Weights of a small transformer language model: vocabulary 2048.
Each number is 500 + 40 x the weight over its row's rms, rounded and kept within 0 to 999. Layers, rows and columns count from 0. Numbers have three digits each. The size before them is the row's rms in percent of the matrix's.

# up: layer 4 MLP up, 320x128, rms 0.272, rows 311-319, columns 0-127
# down: layer 4 MLP down (transposed), 320x128, rms 0.265, rows 311-319, columns 0-127
# gate: layer 4 MLP gate, 320x128, rms 0.291, rows 312-319, columns 0-127
up311 095:483550447438541575550537504545453513439427517489539498523490518526429546483502509526490501459461451499482503524539503504497500514546417546509527541464503521470571428583529485468544536522515512463462538531545545517550469518503489497441499548548458498524462446492465468428493479542483469514481553445456581542577528514449531568529540442475480474515551553534509457450502473416430502490406
down311 098:558468534530509415563506542537479521492421466422510520466469420451540491507472498513531530509527484451545562499464552580468481532537497540451480534516517510485497541440553500475564497468518598495547481556501467516540528558547542526508521498491496498495485543488474522538570426580478470469455462451448437446444483462559532514572491520422494508510470467504530454493420582501473533515478
gate312 098:558537472485502527508503464506483471513466491554492470510514571513525575550501542564514552475515525526576463460470458436476470493438518462513462497515498418480528490484536454503558493572525470468459530418516536445489478510568502447526467588567493468535437595442481504457566504505454420450471575480405532540550441469560435506491514517509509464545477467498498476534556505471482511483481
up312 090:534569483509430564539519445479539490537504396521417513546432536506477501627476491527527532493529493550498493580453521454499484475420510467577410442510480497455504505516515508557508466501520501492474499549488506455520465518547468523496482555478500451497510521519428460516532465445486525458474472473526521469519565551541557507515461451532577528413526460476472464491466484483433469454440
down312 097:510468522522459562511500486524516490497525439530484530470491496452481592472481452527482529430529419500529435586494393518510573489441498455610400539464525477440555515489552505483520540513496515481517531534533487451522464551530512530509469516506584467503460528510493493535514422458499478477469548511469592532507521445470422511478466517440545497502468520466474437530526547497465507426468
gate313 098:488496435527510518532493505458503532473524573553418526533480538501479546528495538516562553504484515518542577473460475564506528500504436492500470471526456463528461524436500555467479455531504527440530511523538505603520533485528493538456525469493539588498527519589471493427548469545467517458512472491431444496550493503461519486578496516426486545558637491496454547493449519473492533485427
up313 094:576466511511440459443492581480471529490526473487542493544561475492523527475446559517517549533494548490444529536550477545532521565496536519468586476518488527396549447463428495506453513415526549519466482513491540454502445554432475466552480528449473483433478469458511457502505535506492437546558564534470487462473458526503561555498556488444465526447444459491531479472521554530542494553539
down313 101:572529430470484482455546553520485521523507535472528470473474515498450539507477563487503526519422506471533453553503487473425512465478536547537535392523449456502456488555499438544566426507501539468452590458534556472530459454473532561541464504467439510468548487498507486521505450503415496525457513521451535473462532541511528426563473490474485496422503433507478537570479518529508492537413
gate314 120:539497442459501457519495445567465495426510527433471515469439371456490470487513472523524467509471481569504524469489486570588520501510522544512532487507479491526543529461498479470484486472435505512442556530472513476443535533533548512595557479559475480507507570444493514448513437548506476501506541520493486469541388538578474561498517530476494510516406522500530467417505470479497514433465
up314 116:499468453536496527478510460479496460474524496422523534457542516536542491448483423500494504482586443547455434461465550448468455583483531441373496516468539512438514456514456506525497470511508518569492487518543525469512533491470564520478477509449531574565431545499421556551518414475417475536483467569511529502504567503435493511482474513520484457445506537524532500506505493503447451497458
down314 114:506527485445537602513476474549490457506539468461521463580511537502496522498497441463442457529564531507559399527496450478538480465530541416449514422465480561475516436503473538470556497609532479495601463511488523538506493505474512533532542544444437518510476500479532414537493452431537516515483474496544492500558520435514487472603462472468513565506467527478472486527530493494518505489493
gate315 093:477515472438483530507477446497523438504437471522454471479453565447533443554481527493458484588504540481507502459559533495548506428572515464493443447476553431388517466493530444509499512525464439510445527529485527465491466512501604496503495528513583499429469457489466515460480511479448457508503493525479497541480547480485559555529479515438438516544474499546464495514506548506395567541550
up315 098:479453561431451478462456475454488550472483482597531487423464478513547515457447472519478442480531506436468453503490524427540474529493520458513507427486431564457519526517558532562576475474496462485489499462445494498474552538595547483502464526493514533419493516520502500524457483397507417545485550454492506498511537524521485476507458448500471600512537475470498503514503435458507466463578
down315 098:414482472519480463501494484533480490503462518507503474545502433497486585588421539479492522470469487507555467457536475523474498484525550455486539448463482543476551445583499464475525480508468530512410532457563475517502530463507602481520554468470527508446504492501494502491448479480504470465544459524512562558506466517524423566578423486453474575559489564537535462563519470526437456495570
gate316 093:535521467469424422457507440558430536529468505438527446477557519464549452468498474459501526520487533500485503497514546488511536477498476530460556505570508518439488492513462566513504415480442594516486470426467571537601478464444491456477480448507452473498431476548456522523493510538451427422545538549524514473569489509505527501497537506554444484574530487479498475496470505451561518464540
up316 094:498452482462457454529494489445518524556531464438461488508484493475491506458503520493524536504473474538441539483464534549483423531521511529567470478483481442439430469484575561530428542511411533495538522486529477551569548508500479472550501532432481469455516430561583473531516516539443538441552590510457512444559538478510516427531513515566502439486552511528470502565474511427460487527514
down316 097:541520513436487502483519474481566490472529411478495546501544515443531534467478515476518508468447491558484509450477491506523545518468468475479516522508500500490506457488477514480515456486404517526525516538487515456529532658473519503505502459537527451462529546464595498433485471426564492465479497501536490507576488448483610510508594510449482537512579507507539434461507604465515517438484
gate317 110:483569516442545554501550509467549474444444503526520519484567462469531486448444497528523550524478560457510507518557536474519488459493542531544479463565513469442491434538483515522466464564518500576468538463453515455506410456492473484474480493568451519513479425483540509474500548496514509557460496511492483469446601542431424565567517471559503481555525473525448576434535482452488515477457
up317 103:517512488427509496440494428523481511510495474494477480506563521494469437515449501595483496500484479557510568532507514459497467486519562537534453540393430501505454493547507453522547467487521474428499489579524536531510511501522519532487544500609516450503519479549534454510434460603481537467484566459576462485515476467488516475541558510464579506493538499505484443456540507523523448525609
down317 105:528517512470450478504534477461496421562494474544559490529522528492522623485507503452500495553462529571490532473568566531422497407478459531521466533502545477548524485500471513488467497409456483559500519495475482486460484515492537473530516457495544447425517473584552523450478493508543486445412529491591471451485436502581480488465560516468575556528468463486543473514480468497526475460500
gate318 101:476506506505495496534497511546448531434433493575462508486476515517483498530517467459540518599497496510487577434553569391486402473519469549520459461484526497526520480461524482566447458542454478466494466498515513514513510418494451533545472434563565548505528516444487491490522467510510457489568535517504499519486567398469423525524488502442446423505456551498440534487520553528452499524495
up318 099:431511538517504494466525575465545482461508489488501476470466559602483520558452491464504529491546551520550508547489520500550480487452527517555510470510517457556483494500481550490445517474505484513468517548513501492474519442541502427434472432508532590523548501517537456499501588551558479491534575533609493557501519458497417461515514511478430528446505572499430539602461501506548530523527
down318 102:501469537471470496514486501542446489504402521506510466480527496544502417444508502479520528508488493458505448587525487547545363563545505556588525467479466548478491482511462513471481562546603476499511507518507479520428571527559525512469525486545494559587519595492461470569535463469509456511473516455474558529458495506541544537484538501487458415522539519525480545520472539501515528472521
gate319 106:501523525487447504478542498517491526507508467450529545489470503484552543494532525534457471510470570523545543467564444436473554560474466488449536441532530542547518540419488541568595439468458483471451506462527577445459494408568522546488511505511416519432501495551562475497478513506514484501514468508492520465482467446476559469484519382467439526522532535528431447534476460501493472543467
up319 101:475489484513526482522531510538500480491480519501507398562566469429492450453492495497610519504483481448489461514488543450579526421480516464546444472513485498569465532524499499521568562470506487452539503500510444531478504533495450565584485487519631530540507450578466445502544508471443462497448476483514523475514593503509463575450512480515557541487461502473536449522431522534521522488506
down319 103:563490489490473563518525524462509597551471542505492562553471496504566532503455473551475487540502474586528511493526431491575570499560476549506459504474483469580608531540524514492474525525477525495512451456501439504451424518582460460539488408441533525532489518602498529493538499535493545562465481516495521518507575542473540525470478528563467500486513480544498513499493448478466449562514